python train.py --vocab_size=2048 --norm_eps=1e-05 --qk_norm=false --bias="none" --optimizer="muon_variant" --lr=0.0101 --beta1=0.9 --doc_mask=true
Each number is 128 + 24 x the weight over its row's rms, rounded and kept within 0 to 255. Layers, rows and columns count from 0. The size above them is the row's rms in percent of the matrix's.

# layer 5 MLP down (transposed), 896x224, rms 0.0252, rows 750-789, columns 56-111
size [105 107  95 101  99 104  91 102  97  98  99 107 103 100 105 102 100  86  98  91 100  91  92  97 100 107  98  97 101 104  98  95 101 102 103  97 104 103 101 107]
[[130 126 133 128 132 119 141 131  89 100 130 141 150 132 122  95 129 120 105  49 114 107 101 115 130 142 112 158 110 116 145 120 167 133 107 123 112 125  50 137 128 125 154 129 124  79 123 136 136 109 117 161 136 112 139 149]
 [128 138 144 167 113 147 174  83 180 152 114 141 131 135 121 108 139 118 155 145 114 110  91 152 116 141  80 143  79  53 138 138 127 147 127 160 103 152 219 135 139 132 137 153 127 122 153 124 152 155 103 141 121 131 109 103]
 [124 117 113 189 147 144 158 147 134  89 115 129 176 132 151  87 143  95 120 109 132 146  90 108 114 104  64 131 131 116 128 145 146 132 149 114 113 133 148 121 134 118 101 112 179  95 118 142  97 123 113  82  94  78 130 129]
 [127 115 112 104 117 157 157  68 150 155 113 129 150 138  95 140 142 109 139 119 139 133 141 104 140 152  96 173 126 122 178 129 135 120 149 158 137 109 168 115 174 114 115 137 140 109 161 158 143 160 153 140 106 110 141 132]
 [100 109 115  95 137 162  92 131 124 148 119  86 120 136 114 100 141 111 124 183 135 139 127 104 141 138 150 157 104 105 136  95  94  95 137 117 148 153 182 119 102 127 128 167 121 125 168 128 152 116 121 157 103 121  97 177]
 [129 122 136 124 132 102 148  96  97  98 105  94 144  92 112 182 141 130 119 146  95 138 123  86 115 109  93 135 159 147 109 124 132 103 131 154 136 102 128  96 118 114 123 132 101 146 120 139 117 119 123 158  83 129 148 128]
 [146 116 160 118 134 131 115 127 140 117 116 137  88 122 122  92  93 163 131 120 162 109 202 115 151 103 103 100 113 128 114  66 103 104 123 119  79  92 114 120 139 119 145 124 128 182 133 150 161 138 138 142 122 124 116 149]
 [144 114 112 100 151 133 150 112  97 137 145 131 140 112 126 102 126 133 158 148 168 106 113  78  43 134  86 131 134 143 110 161 145 133 133 134 143 138 158 142 133  98 132 107 147 182 122  74 143 141 130 101 141 111 157 148]
 [ 92 114 101 119 117 169 119  83 162 109  95 146 122  82 103 134 192  67 141 132 123 128 153 147 119 129 127 148 129 150 115 143 166 133 115 113 130  92 165 122 137 101 162 126 146 105 169 168 108 156 147 165 130 140 157 142]
 [140 160 114 135  28 125  83 152 140 167 100 139 118 135 112 143 111 110 145  94 164  97 114  92 136 107 134 104 125  86 130 136 131 125 120 123 185 145 114 146 112 172 138  97 160  89 161 124 112 112 137 161 113 113 156 127]
 [109 134 120 110 149 161 164 119 131  85 133 111 134 144 127 135 151 120 139 141 136 119 192 174 119 138 124 101 134 112 135 132 137 128 116 120 118 126 103  99  88 151 102 140 104 126 124 128 132 123 136 129 139 162 103 141]
 [141  86 157 107 120 127 116 133 138 114 108  95 139 102 114  47 142 105 175 152 150 133  63 149 143 133 129 110 110 123 123 117 105  96 114 108  97 132 108 119 135 120 110 121 117 132 148 172 115 152 128 135 157 118 119 107]
 [160 112 177 159 130 154 120 101 165 151 132 116 110  70 180 127 138 108 104 109  90 140 154 102 121 108 110 105  66 126 182 141 124 103 132  94 145 150 116 163 116 116 184  95 131 145 116 138 142 129 141 113 117  92  76 144]
 [161 158 168 134 118 129  49 119 119 132 120 105  97 125 131 142  96 133 141 122 124 138  88  98 120  74 122 128 148 154 145 130 139 151 126 106 126 165 152 140 124 169 185 163 103 149 106  81 132  90 132 127  92 150 120 152]
 [159 109 131 175 109 163 168 156  89  78 146 100 157 129 114 101 124 134 136 121 145 107 139 124  85 151  92 111 131  87 114 120 120 136  99 127 100 150 126 125 134 165  94 107  83 135 145 134  81 108 129 130 173  93 179 103]
 [118 152 142 108  89 127 116 105 163  69  94 147 101 159 177 109 138 110 189 140 133 129 116 150 140 110 138 109 145  99 149 127 143 131 132 110 124 107 109  95  89 129 129 118 124 128 141 119 152  96 103 115 132  73 103 113]
 [ 89 134 137 152 150 136 160 174 120 164 113 137 129 109 159 117 124 122 128 143 151 125 132 119 104 128 108 106 141 123 129 146 128 131  69 121 141  96 149 204 133 156 115 150 108 151 142 152 159 180 188 141 169 136 130 108]
 [138  78  89 111 117 126 125 136 103 135 130  89 134 153 132 118  80 136 139 134 103 115  91 147 113 118 111 173 127 169 155 116 129 100 109 135  83 133 122 156 131 111 132 109 125 106 144 136  80 137 139 105 109 166 162 145]
 [148 114 101 139 117 136 144  84 148  87 137 136 152 127 120 205 183 119 131 124 188 126 208 102  98 123 169  61 140 139 131 164 100 119 136 153 115 118 124 166 148 122 128 132 124  91 120 123 152 107 141 111 143 146 131 137]
 [144  94 152 139 163 159  92 164 120 143 104 117 164  90 111 130 105 137  95 110 151 143 154 116 113 163 167 124 144 131 173  95 163 115 151 110 122 142 138 152 117 141 130 169  96 124 150 173 156  98 131 109 116  99 120 121]
 [ 91 115 170 132  75 152 138  86 148 138 141 123 120 137 113 137 158 116 113 104 150 142 139 125 142 130 112 109 114  93 105 152 116 123  96 112 139  85 139 115 148 119 125 155 112 136 105 133 140 138 124 118 143 114 135 107]
 [155 138 108 151 125  86 171 101  83 135 148 125 120 133 117 133 120  78  75 118 110 135 140 128 136 142 126 141 167 143 100 113 121 109 133 113 128 134 116 115 173 129 166 134 137 118 159 111 130 134 161 111 100 103 125 151]
 [124  89 104 140 145 131 153 174 117 139  99 136 105 102 139 106 133 102 144 154 157 161 128 170 147 151 127  81 149 121 151 172 112 144  92 100 125 130  90 140 124 105 113 142 100 113 151 135 144 147 182 134 132  96 142 116]
 [126 140 158 113 146 148 119 138 147 140 142 123 124 136 136 101 122 136 114 109 128 112 158 108 106 107 137 179 119 158 206 111 107 117 156 130  68 126 133 108 107 167 123 142  99  91 128 117  91 119 116 120  93 107 104 133]
 [160 140 119 142 129 151 116 158 161 113 138 143 115 125 130  99 131 110 139 133 122 108 115 106 137  91 122 130 143 112 117 136 120 113 143 124 129 127  89 121  95 117 127 110 169 114 173 133 126 110 120 106 114 106 133 112]
 [123 126 144 156 113 118 144 131 109 142 135  99 172 160 162 123 123 132 121 119 133 102 144 168  93 118  93 118 111 109 122 137 126 139 113 131 104 122 116 129 135 137  97 103 140 138 146 147 158 114 118 151  77 148 143 139]
 [118 113 140  76 129 146 115 170 172 109 149 100 165 186 157  96 157 130 145 141 111 162  98 132 135 136 118 129 134 107 143  84 132 161 158 107 159 159 151 127 119 125 143 149 120 116 130 148 160 133 139  98 100 141 149 114]
 [ 97  76 141  82 130 125 132 123 150 111 103 135 165 103 111  84 125 146  85 167 186  95 126 149  91 100 122 139 148 113 114 100 124 106 134 151 128 127 115 121 160 150 157 125 100 121 119 136 125 106 119 155 110 141 156 107]
 [122 112 129  87 149 114  94  83 128 169 110 130 107 142 170 129 117 169 127 124 147 154 170 146 133 173 121 131 113 123 140 155 106 117 122 145 109 119 134 186 120 115 117 114 127 145  60 126 154 146 108 150 140 154 159 110]
 [113 104 139 122 119 124 139 171  81 113 141  68  94 103 114  95 139 142 122 150  92 102 119 132 120 131 144 124  96  51 128 150 148  95  99 123 157 108 158 128 152 134 153 149 126 130  84  91 133 165 159 149 132  99 146 136]
 [131 148 122 158 107 158 141 180 150 186 111 142 116 137 134  78 139 103 138 118 132 164 127 127 151 153 145 127 110 112 144 134 112 155 126 124 134  97 108 148 115 149 152 139 116 117 136 151 123 154 106 112 104 117 154 117]
 [162 125 160 128  95 120 143 145 118 176 102 150 125 130 140 118 101 129 127 138 145 122 140 114 149 115 108 152 134 127 136 122 147 116 110 132 119 137 137 175 145 127 127  85 122 149 110 152 149 154 115 142 169 104 137 134]
 [130 115 122 150 142  90 100 112 122 137 155 156 122 120 135  94 102 158 138 192 104 133 128 111 161 140 113 123 122 127  90 111 139 127 145 126 115 142 115 100 131 136 144 138  77 145 116 132 127 122 178  90 117 122 133 101]
 [124 113 117 125 149 102 108 160 131 142 136 113 128 142 151 104 110 108 125 169 106 107 114 127 119 132 170 110 127 145  87 110 122 101 137 143  95 127 153 113 128 151 153 165 133  95  83 110 150 165 146 118 161 122 117 129]
 [129 143  85  78 103 105 112 147 143 106 140 115 130 120  94 196 140  88 108 143 150 138 111 117 169  94 105 121 176 124 129 112  72 110 127 120 133 155 134 162 101 113  97  92 122 129 125 121 158 111 152 123 164 130 102 123]
 [162 114 122 114 146 119 170  91 119 121 121 124 185 126  95 119 145 109 124 147 122 144 101 186 145  97  90 152 156 126 109 144 139 138 134 152 108 153  94  93 169 142 132 111 100 123 121 128 138 129 100 128 134 120 117  91]
 [146 195 104 142  86 154 141 142 175 114 170 143 124 143 113  98 131 117 122 112 118 134  84  99 151 142 163 124 125 112 139 142  96 156 146 141  99 110 164 127 122 137 132 192 148 109 122  96 140 152 128 144 148  86 133 151]
 [122 147 112 152 127 140 116 142  61 107 103 100 120  95 132 137 124 126 103 121 126  99 147 114 117 123 110 138 127 141  74 125 151 110 136 135 165 127 162 120 164  78 167 132 110 143 139 157  85 141 190 118  61 110 118 106]
 [138 161 131 135 142 138 104  86 110 101 128 124 137 111  91 150 104 177 167 127 149 115 136 135 105 128 100 121 101 117  99 135 117 133 119 132 108  85 146 132 126 138 154 151 144 122 137 138  82 109  81 107 131 161 137 171]
 [137 132 132 112 168 131 133 161 166  91 100 121 150 187  99 168 133 129 154  87 118 157 115 122  97 137 149 120 125 119 170 148 130 155 123 113 168 106  75 103 118 133 120 106 153 105 109 156 106 138 125 171  95 206 119 142]]
# layer 5 MLP gate, 896x224, rms 0.0766, rows 751-790, columns 56-111
size [110 100 103 105 103 101 101 103  99 102 100 101 103 103  99  96  93  91  90  97  90  99  90 102 103  95  97  99 102  99  97 104 106 100  98 107  96 100 104 101]
[[162 119 160 102  78 130 135 133 100 172  88 126 149 118 125 171 133 163 139 118 150 134 144 137 117 153 121 119 130 138 112  89 134 110 151 131 160 127 137 140 156 121 128  54  99 103  85 141 161 129 120 109 154  94 125 152]
 [143 128 139  97 116 137 116 129 135 129  89 148 126 120 135 138 127 172 118 133 143 143 176 171 131 183 170 111 172 107 125 120 151 181 127 134 130 113 135 102  97 138 102 133  95 113 115 122 121 103 136 115 105 122 139 113]
 [123 159 100 103 103 130 137 107 147 144 107 182 173 128 103 101 174 111 168 143  87 128 103 163 128 121 140  98 116 115 177 130 120 129 158 145 172 137 116 139 161 146 150 129 142 121 157 141 121 146 129 113 126 118 128 117]
 [111 108 201 128 101 132 119  85  90 151 126 104 116 127 147 107 145 157 127 157 122 150 151 141 154 110 155  95 157 110 135 121 108 119  87 126  69 147 121 153  95  50 145 177 155 173 117 124 113 153 119 128  80  91 128 117]
 [108 120 111 128 110 150  88 118 173 115 116 122 148 121 124  97 156 124 139 126  97 133 106 120 189 154 153 128  90 138 161 175 134 102 116 130 111  88 119 156 178 163 158 151 106 138 159 118 116 141 143 148 144 114 155 156]
 [148 127  93 150 119 134 165 137 148 133  96 165 137 123 131 125 128  96 142 113  88 110 110 211 143 130  89 100 112 143 158 159 134 141  82  85  93 110 147  98 148 141 121 148 108 104 116 156 130 136 146 125  91 143 160 109]
 [117 128 130 176 100 140 135 142 109 135 139  88 131 128 123 165  96 126 162  99 118 142 134 124 142 144 142 122 117  86 128 118 132 151 104 140 144 142 121 107 122  95 108 153 146 165 104 119 129 102 124 143 113 100  62 156]
 [112 118 114 152 129 140 125 126  67  82 104 120 126 136 132 116 139 151 134 129 119 138 122 131 157 131 154 105  80 119 114 153 108 164 198 114 122 160  94 160 188 164  62 149 170 145 115 103 148 144 132 142 133 144 138 114]
 [166  88  89 148 111 133 170 154 126 157 142  85 140 118 126 128 115  90 164 176 123 158 113 146 171 129 140 132 101 124 149 116 105 144 111 195 124 108  47 126 149 148 149 172 130 135 146 112 120 108  82 141 183 109 131 180]
 [110  99 157 184 145 140 129 132 165  98 158 156 166 142 160 158 167 103 162 142 134 117 102 123 141 116 105  80 121 115 135 146 111 107 112 102 163 103  95 134 153 130 129 114 137  98 120 171 105 134 122 111 120 127 130 125]
 [100 102 137 129 132 130 132 129  85 131 120 119 131 155 142 124 151 144 135 117 118 133 177 147 102 131  99 156 176 105 101  89 130 140 114 141 185  59 123 118 149 131 135  97 117 101  79 152 149 146 147 138 130 132  72 133]
 [118 145 161 115 138 148  99  97 114 138 192  87 169 145 125 101 102 155 136 139 126 102 150 157 136 131 199 133 109 132 167 146 124 100 169 157 105 124 150 132 131 150 128 135 110 157  93 107 135 132 168 150 121 159 124 137]
 [157 160 138 111 129 160 123 123 159 132 149 112 110 156 111 122 143 109 144 159 146 118 117 174 107 143  83 133 108 178 139 132 142 137 100 108 164 131 128 161 109  48 162  88 119 168 116 130 162  97 125 141  89 131 116 102]
 [106  94 150 110  92 144 143 106 110 161 134 103 150  72 103 116  83 110 173  70 127 139 138 122 127 117 105 134 117 136 107  64 107 113 108 124 114 165 105 141 134 135 110 105  97 108 109 145 126 110 110 160  98 119  93 185]
 [117 136 122  86 123 121 177 170 154 104 157 107 138 151 109 141 131 110 120 115 151 171 126 134 138  97 140 110 158 133 128 134 119 117 106 121 142  79 106  92 172  89 149 142 141 115 125  95 144 141 138 124 109 142 149 156]
 [ 48 173 111 126 147 118 114 147  82 109 148 165 140 141 131 133 160 109 146 141 111 130 110 104 125 139 148  83 102 152 113 128 126 133 105 137 144 120 138 160 137 109 149 154 120 130  86 170 122 129 109 116 113 113 140 128]
 [126 101 157 105 155  83 151  93 129 144 124 171 117 109  99  92 168 110 142 127 139 109 130 117 162  89 154  98 122 123 101 121 138 163 121 129 127 133 172 151 114 163 148 126 118 138 155 143 123 125 130 166  97 103 111 170]
 [132 142 133 116 115 119 142 144 127 147 156 144 140 113 142 118 112 142 112 131 127 126 140 119 126 125 111 122 112 109 143  86 111 129 101 124  99 114 128 112 106  82 155 107 119 159 113 145 135 141 139  79 108 137 214 165]
 [120  88 110 131 128 123 145 136 147 120 123  92 101 115 104 157 133 109 104 150 130 122 159 146 115 133  99 175 112 107 133 123 100 178 115 153 142 151 127 100 161 123 146 135 103 140 106  88 144  77 147 107 119 126 128 152]
 [163 141 132 125 152 120 102 129 152 156 139 123  99 115 127  84 110 128 145 131 121 137 148 114 148 134 126 171 128 114 150 112 131  70 125 133 152 189 108 112 168 119  96 121 104 127 128 134 150 162 118  85 138 141 166 150]
 [ 82 134 128 104 117 110 120  71 109 136 162  95 113  99  95 127 115 125 116 117 151 111  97 143 149 100 143 116 127 121 102 160 117  99 148 129 115 102 116 140 192 147 116 158 134 121 143 180  65 132 147 167 108 112  73  91]
 [113 139 135 131 136 159 138 125  97 115 159 127 130 110 118 119  92 140 117  96 126 116 119 172 106 125 128 103 128 141  92 162 137 115 145 105 155 132 150 101  87 112 115 141 127 156  81 135 111 109 116 119 116 126 148 139]
 [143 139 104 128 115 147  81 125 174 144 167 130 103 103 118 173 169  97 148 137 162 130 114 167 104 115 175 152  73 114  91 117 113 142 137 135 131 147 111 133 114 122 100  95 149 121 107 129 148 134 172 106 118 151 125 154]
 [160 156 103  99 149 149 118 142 105 123 112 139 128 152 140 136 200 138 173 116 150  99  77 124 159 130 122  67 106 139 112 152 130 124 122  93 161 107  75 188 139 123 198 108 125 126 185 144  99 129 142 162 123 151 148 138]
 [152 129 145  90  87 148 108 135 172 137 144 136 168 145 120 111 131 121 151 133 116  79 154 166 176 103  96 157 154 122 143 112 104 110 133 156 150 130 129 136 104 132 131 142 104  78 113 126 111 135 100 126 125 147 141  95]
 [147 158 154 110 155 120 116 128 122 154 124  70 129 153 100 134 150 127 132 157  85 107 112 168 118  94 168 116  97 125 152 134 117  85 138 140 104 134 112 106 101 101 135 132 144  78 178 128 138 159 104 160 134 174 180 161]
 [103 141  88 104 133 126 117 146 127 117 133 141 126 108 121 111 155 159 107 156 109 137 112 145 147 121 129  85 151 141 122 100 130  93 139 101 151 124 125 121  89 137 121 101 133 142 106 145 133 130 133 137 135 109 126 102]
 [138  97 152 124 122 118 125 122 165 120 160 177 149 149 138 112 150 116 106 100 135 131 125 153 140  85 119 167 138  91 123 147 157  99 140 126 170 130 165 116  69 140 139 133 123 129 176 141 118 112 137 101 179 128 107 128]
 [114 131 109 146  88 139 135 202 120 172 150 152 103 156 147 114 166 110 129 139 168 165 119 166 132 116 110 140 146 156 130 108 144 106 111 108 189 137 157 115 119  87 131 117 144 131 140 159 122 122 153  79 126 118 133 109]
 [138 129 133 133  75 111 105 126 131  62 140 128 163  80 114 120  93 143 116 145 129 108 121 126 170 149 118 128 117 142 116 122 141 176 167 144 118  99 145 127  89 129 160 158 139 162  87 140 148 106 118 112 125  79 143 163]
 [141 123 133  84 105 131 124 136 122 138 135  63 123 112 139 150 162 128 106 154 133 133 126 134 129 142 155 152 140 143 117  96 107 157 152 146 154 110 133 133 105 118 100 148 121 107  67 103 146 118 126 142 113 116 129 117]
 [143 134 115 134 133  99  93 138 135 125 149 130  71 154 129 102 148  95 123 163 116 127 143 127 114 142 120 129 120 143  89 129 124 129 119 151 143 118 123 170 165 142 158 103 111 123 108 150 132 149 136  88  87 107 109 118]
 [125 147  86 132 122 120  87 125 119 137 124 148 162 176 113 137 136 129 146 152 140 104 171 135 122 101 144 118 108 143 149  94 131 122  95 126  92 174  95 139 100  94 175 130 149  92 110 141 192 107 107  98 108 141 160 124]
 [140 113 109 103  78 134 115  93 148 115 153 129 130 146 151 145 175 124 119  96 129  86 102 121 160 113 112 119 151 148 105 138 129 105 167 146 154 108 132 122 155 106 143 102 162 132 111 123 156  86 133  67 151  91 127 150]
 [107 133 135 138 106 185 161  91 102 145  98 157 113 187 144 116 118 147 139  84 110 149 160 100 103 152 133  99 118 171 115 145 131 141 151 120 130 151 135 175 138 136 101 133 148 135 138 104 106  99 145 155 110 130 115 159]
 [ 90 194 160 125 137 144 100 131 112  95 162  83 101 131  85 120 124 157 118 148 113 106 154 128 130 136 155 117 142 144 134 129 106 136 145 102 165 119 172 134 133 123  74 140 112 106 107 114 146 130 123 159 122  76 114 121]
 [141 103 120 154 134  90 171 136  98 147 147 125 179 155 143 143 145 127 134 132  90 138 104 149 100 161 112  84 126  91 110  91 162 132  90 142 113 107 140 130 109 162 191  91 136 119 132 130 175 104 139 155  96 138 130 144]
 [135 152 105  89 139  88 133 132 139 195 106 137 103 132 151  90 163 166 104 163 125 113 154 115 124 113  48 130 142 137 114 104 156  95 145 112 150 127 100  87  98 143 159 141 134 147 139 173 106 123 137 114 104 155 116 127]
 [107 111 133 115 112 140 127  97 148 165 127 154 105 143  98 113 109 113 133 115 141  89 126 104 159 155 149 153 174 136 123  85  94  98 112 147 106 145  88 141 107 111 122  91 124 167 129 145 105 154 141 109 158 129 138 145]
 [150 113 114 106 123 146 149  98 142 137 150 134 118 113 103 103 149 134  73 102  67 114 179 123 151 130 132 165 110  97 166 180  98 143 137  84 128  91 149 142 110 115  55 136 169 139 127 128 140 108 141 128  66 129 148 124]]
# layer 5 MLP up, 896x224, rms 0.0795, rows 751-790, columns 56-111
size [108  98 100  97 104 104 106  98  98 101 103 103 100 105 105  99  94  93  95 101  94  93  95  97 109  98  96 105 103  94 102 101 102 109  98 105  98 101 102  97]
[[176 113 129 120 125 100 150 125 136 156  92 106 142 124  98 123 124 115 112 139 132 111 154 127 137 112 149 138  80  86 145 101 125 135 125 123 130 160 124 171 163  93 147 105 127 135 160 124 144 144  95  91 135  90  95 131]
 [124 157  86 145 151 146 148 139 107 117 109 112 117 151 135 137 112 133 131 110 142 126 139 109 134 145  97 130 147 111 140 126 117 139 117 124 127 106 160  92 167 145  84 124 127  99 130 135 109 102 115 121 152  93 121 159]
 [180 173 116 139  90 143 145 118 148 123 153 133 128 155 117 149 118 126 106 128 169 151  97 147 120 129  87 105 112 175  82 118 167 145 153 114 129 126  90 127 152 126 132 145 154 126 120 114 136 110  77  98 121 166 145 135]
 [105 138 141  99 141 145 122 136 131 130 136 141 110 119  76 143 153 131 107 119  92 128 110 122 121 133  77 123  80  70 124 131 141 123 138 128 112 158 108  88 118 122 166 148 119  91 140 142 120 142 116 136 133 171 118  88]
 [144  86 146 181 114 131 113 113 156 149 162 141 180 175 142 191 111 121 125 122 141 156 130 101 142 137 109 155 152 125 122 144 177 144  99 107 159 110 145 122  71 128 133 129 141  81 120 106 143 121 173 127 118 137 119 156]
 [113 101  91 133 115  81 139 128 101 121 158 167 108 115 127 116 116 150 146 141 134 120 110 194 156 121 204 119 139 109 116  94 108 116 101 151 118 163 122 134 127 118 158 123 105 122  78 107 107 153 139 125 103 136 126 125]
 [141 146 124 138 143  97 107 119 120 144 129  93 110  77 145 181 107 121 117 111 116 107 129 134 143 112 150 176 130 160 103 129 140 154  96 110 151 127 149 114 123 100 156 132 144 134 128 124 188 101 122  98 131 131 185 129]
 [ 95 134 108 143 109 158  94 143 196 154 122 116  95 141 143 133 115 125 133 141 129 133 114 154 165 129 113 103 189 143 104 176 151 103 114 109 148 112 153 128 101 107 142  97  94 124 126 141 141 165 136 118 130 139 102 144]
 [143 117  98 133 109 159 123 139 141 133  91 109 133 100 108 126 163 134  94 160 155 143 109 176 126 138 151 122 130  87 136 171 125 128 102 165 145 121  99 132 160 122 138 108 113  99 146 134 152 133 120 139 139 155 130 102]
 [123 111 160 164 111 127 109 146 134 160 146  73 142 151 155 131 181 143 142 117 125 136 128 151 134 137 105  93 143 133  83 130  74  99 131 119 178 123 132 144 137 124 108 129 134  87 114 152 100 181 103 149 142 131 149 122]
 [145 177 119 112 151 167  91 140 196 108 155 106 148 125 120 118 107 107 106 154 169 150 129 103 153 145  92 124  98 132 140 159 141 120 125 178  96 174 127 136 149 135 144 163 152  89 165 140 184 123 138 120 122 133 108  92]
 [115 131 119 108 149 171 131 139 116 133 104  97 135 151 164 137 146 117 153 171  68 143 150 139 100 128 105 100  79 125 112 135 153 145 166 109  81 141 130 136 153 127 122 181  88 123 138 144  95 147 104 104 100  77 112 149]
 [115 155 138 168 130  92 124 145 124  75 168 134  79 149 117 132 125  83 104 137 162 145 158 164 149 146 114 126 107 130 118 146 126 122 110 129 118 145 126 128 127 108 174 105  76 180 109 138 147 128 169 117 129 103 123 130]
 [134 105 102 118  86  71 147 126 118 112 142 105 129  82  76 133 107 168 131  77 162 130 105 150  75  91  95 122 116 119 156 122 115 170 152 125  84 118 112 161 173 162 137 156 125 132 142 127 119 147 144 197 157 116 140 145]
 [ 91 118 120 108 125  98 106 118 130  94  98 134 142 107 119 157 173 148 162 153 145 151 142 129 132 124 153 139 126 135 141 137 147 152 156  94 109 166  60 125  97 196 151 126 147  89  98 126 139 152 106 109 123  92  95  96]
 [149 120 105 120 164 147 166 167 147 126  94 110 128 122 134 127  92 114 110 126 108 119 129 115 160 125 152 107 149 148  92 133  83 124 163  92  98 136 121  92 103 137 111  98  76 139 163 184 164 126 169 104 125 129 104 152]
 [118 114 150 103 117 167 142 136  98 104 135 146 131 138 107 141 136 156 117 125 193 107 129 140 121 123 122 131 114 108 159 156 131 112 137 112 140 115 137 105 111 148 169  94 110 116 161 115 131 104 147 106 110 137 116 100]
 [ 88 150 181 145 115 140  99 134 137 113  98 153 130 142 126 130 148 101 123 115 146 158 135 115  99 112 123 136 177 143 150 147  63 119 143 101 138 110 120 129 130 134 141 114  97 124 166 115 130  93 120 138 144 125 147  99]
 [141 116 135 135 130 108 137  84 119 136 163 100 145 155 107 127 186 123 136 145 160 110  97 157 112  72 158 159 120 124 143 119  77 130 120 157 113 100 123 126 151 123 142 106 159 107 126 151 112 186 115 110 178 142 131 124]
 [148 140 137 130  95 160  96 138 150 115 153 134 162  90 128 139 116  92 138 154 154 127 154 110 118 164 122 139 154 109  99 153 124 112 156  81 148 133 155 105 113 146 133 114 146  88 174 131 130  89 186 181 118 112 136 133]
 [138 141  92 131 126 127 122 139 135  74 160 168 141 134 122 108 137 144 122 150 115 103  99 116 152 120  81  74 119 147  77 107 137  85 110 112 106 104 160 160 131 117 104 138 118 166  96 116 143 170 136 140  86 156  88 155]
 [154 183 110 133 110  97 131 140 119 123 144 139  92  86 111 121  94 150 190 120 115 111 127 130 124 145  76 125 103 124 126 130 128 111 143 144  97  76 158 131  89 146 147 132 141  81 128 115  92 129 100 109 155 149 124 162]
 [ 95 143 110 156 123 143 105 136 139 100 149 136 106 125 132 134 118 134 144 134 145 142 140 140 105 102 118 151  83 151 134 108 112 118 130 107 117 109 123 151 180  94 133 119 115 181 148 140 120 101 123 140 160 147 120 152]
 [140 144 136 158 129 152 150 145  70 141 150 142 122 163 190 147 128 104 138 132 165 144 153 115 135 106 141 151 133 141 116 127 148 139 126  88 165 111 141 148 103 137 132 143 141 142 176 135 133 158 118 139 135 127 115 134]
 [141 162 133 156 106 124 173  95  93 121 113 120 111 128 103 131 139 132 125  91 172 121 105  92 102 153 104 104 138  95 134 102 128 167 115 122 143 140  96 110 109 172 114 130 129 114 130 126 122 152 131 161 115 163 149 159]
 [113 193 128 155 166 112 131 145 106 136 121 108 105 151 177 140 133  91 160 133  75 131 123  99 155 126 115 154 128 124 115  87 164  96  87 116 164 142 149 150 116 171 129  83 115 129 147 167 133 147 125 169 109 112 103 162]
 [102  79 131 138 116 124  94 119 125  85 128 123 165  98 121 136  81 151 126 152 156 103 123 150 102 153 147 141 137  82 111 128  86 159 153 123 146 111 141 136 168 126 139 114 121 132 137 135 153  91 134 140 137 133  49 141]
 [116 133 138 100 148 117 112  67 118 140 109  69  92 154 131 108 123 144 152 184 117 134 114 123 163 130 146 150 171 120 113 145 142 133 112 153 103 147 104 125 172 110 125 121 129 168 111 163 138 186 121 157  84 151 120 116]
 [104  95 112 124 142 103  94 134 126 134 147 110 126 132 154 107 146 122 165 122 134 122 129 108 105  63 141 160 157 159  87 138 145 140 144 193 146 108 122 122 151 143 127 112 121 188 116 143 186 161 146 109 121 161 116  90]
 [111  94 125 126 141 131 138 126 102  88 122 159 110 135 115 141 124 101 155 166 140  81 135 118 159 131 130 154 154 109 122  75 137 167 102 147 142 141 128 114 165 117 129  99 143 154  94 128 128 146 128  56 118 127 105 154]
 [146 119 134 115 145  68 133 151 182 138 100 120 105 119 105 133 144 132 130 140 125 113 106 123 157 112 148  96 143 134 169  82 100 138 111 134 141 147 127 110 128 169  87 141 151 109 113 110 124 156 110 115 140 129 131 141]
 [160  97 181 133 128 149 139 123  94 151 157 145 116 140 141 105 125 158 139 134 103 148 133 124  96 132 156 158 138 122 115  96 135 133 153 125  88 129 121 169 163 148 107  75 149 100  89 153 131 104 117 111 150 116 123 104]
 [106 141 116 127 165 103  93 143 136 175 110 138 107 126 112 118 124 120 132 166 129 104 122 139  96 158 133 123 107 151 152 108 134 167 130 117 123 167 115 121 169 129 110 117  77 104 142 131 128 107 130 135 102 133 160  86]
 [116 124 148  84 142 128 130 152 153 105 115 123 111 127 120 131 159 132  86 123 115 141  96 114 158 123 125 101 112 108 143 170 155  90 184 144 124 110 130 152 174 143 138  99 122  88 153 161 116 124 155 131 168 127 113 148]
 [117 125 154 149  93 178 149 129  86 107  79 132 106 143  95 101 162  89 112 117 159 133 165 115 153 115 132 104 126 146 124 124 153 132 145 159 107 119 151 151 143 106 138 129 147 101 144 122 129 147 111  97 130 150 116 143]
 [117 155 137 167 140 103 109 114 106 115 165 116 123 133 179 115 122 154 124 106 123 115 105 136 154 141  97 125 117  56 165  76 180  89 125 149 122 132 108 154 141 110 132 133 201 104 147 114 140 117  94 144 135 137 158 124]
 [ 94 133 112 112 119 141 178 109 110  96 124 145 130 128 115 106 138 155 127 123 138 142 152 116  96 127  69 114 106  98 127 167  66 117 145 180 130 152 151 155  99 139 122 136 119 135 138 133 123  87 166 153 108 130  91 198]
 [115 145 145  99 147  99 107 160 131 133 110 135 151 117 101 150 103 147 127 113  82 100 118  99 116 123 122 157 136 123  83 120 138 154 141 159 149 137 130 118 133 158 160 129 129 127 120 184 140 116 132 124 109 164 129 114]
 [134 114 105 143 122 132 106 120 130 162 147 140 111 148 135 131  81 114 130 119 154 150 159  98 109 136 136  76 130 114 129 133  97 127 113  93 149 119 133 144 121 109 138  80 122 179 116 125 113 132 141 127 118 117 105 128]
 [137  82 136 168 129 103  97 103  94  75 125 127 160 137 121 146 131 147 146  86 123 166 133  73 142  96 113 112 135 118 163 152 155 137 101 101 150 153 119 114 143 136 145 146 107 139 132 155  95 126  98 126 127 101 117 138]]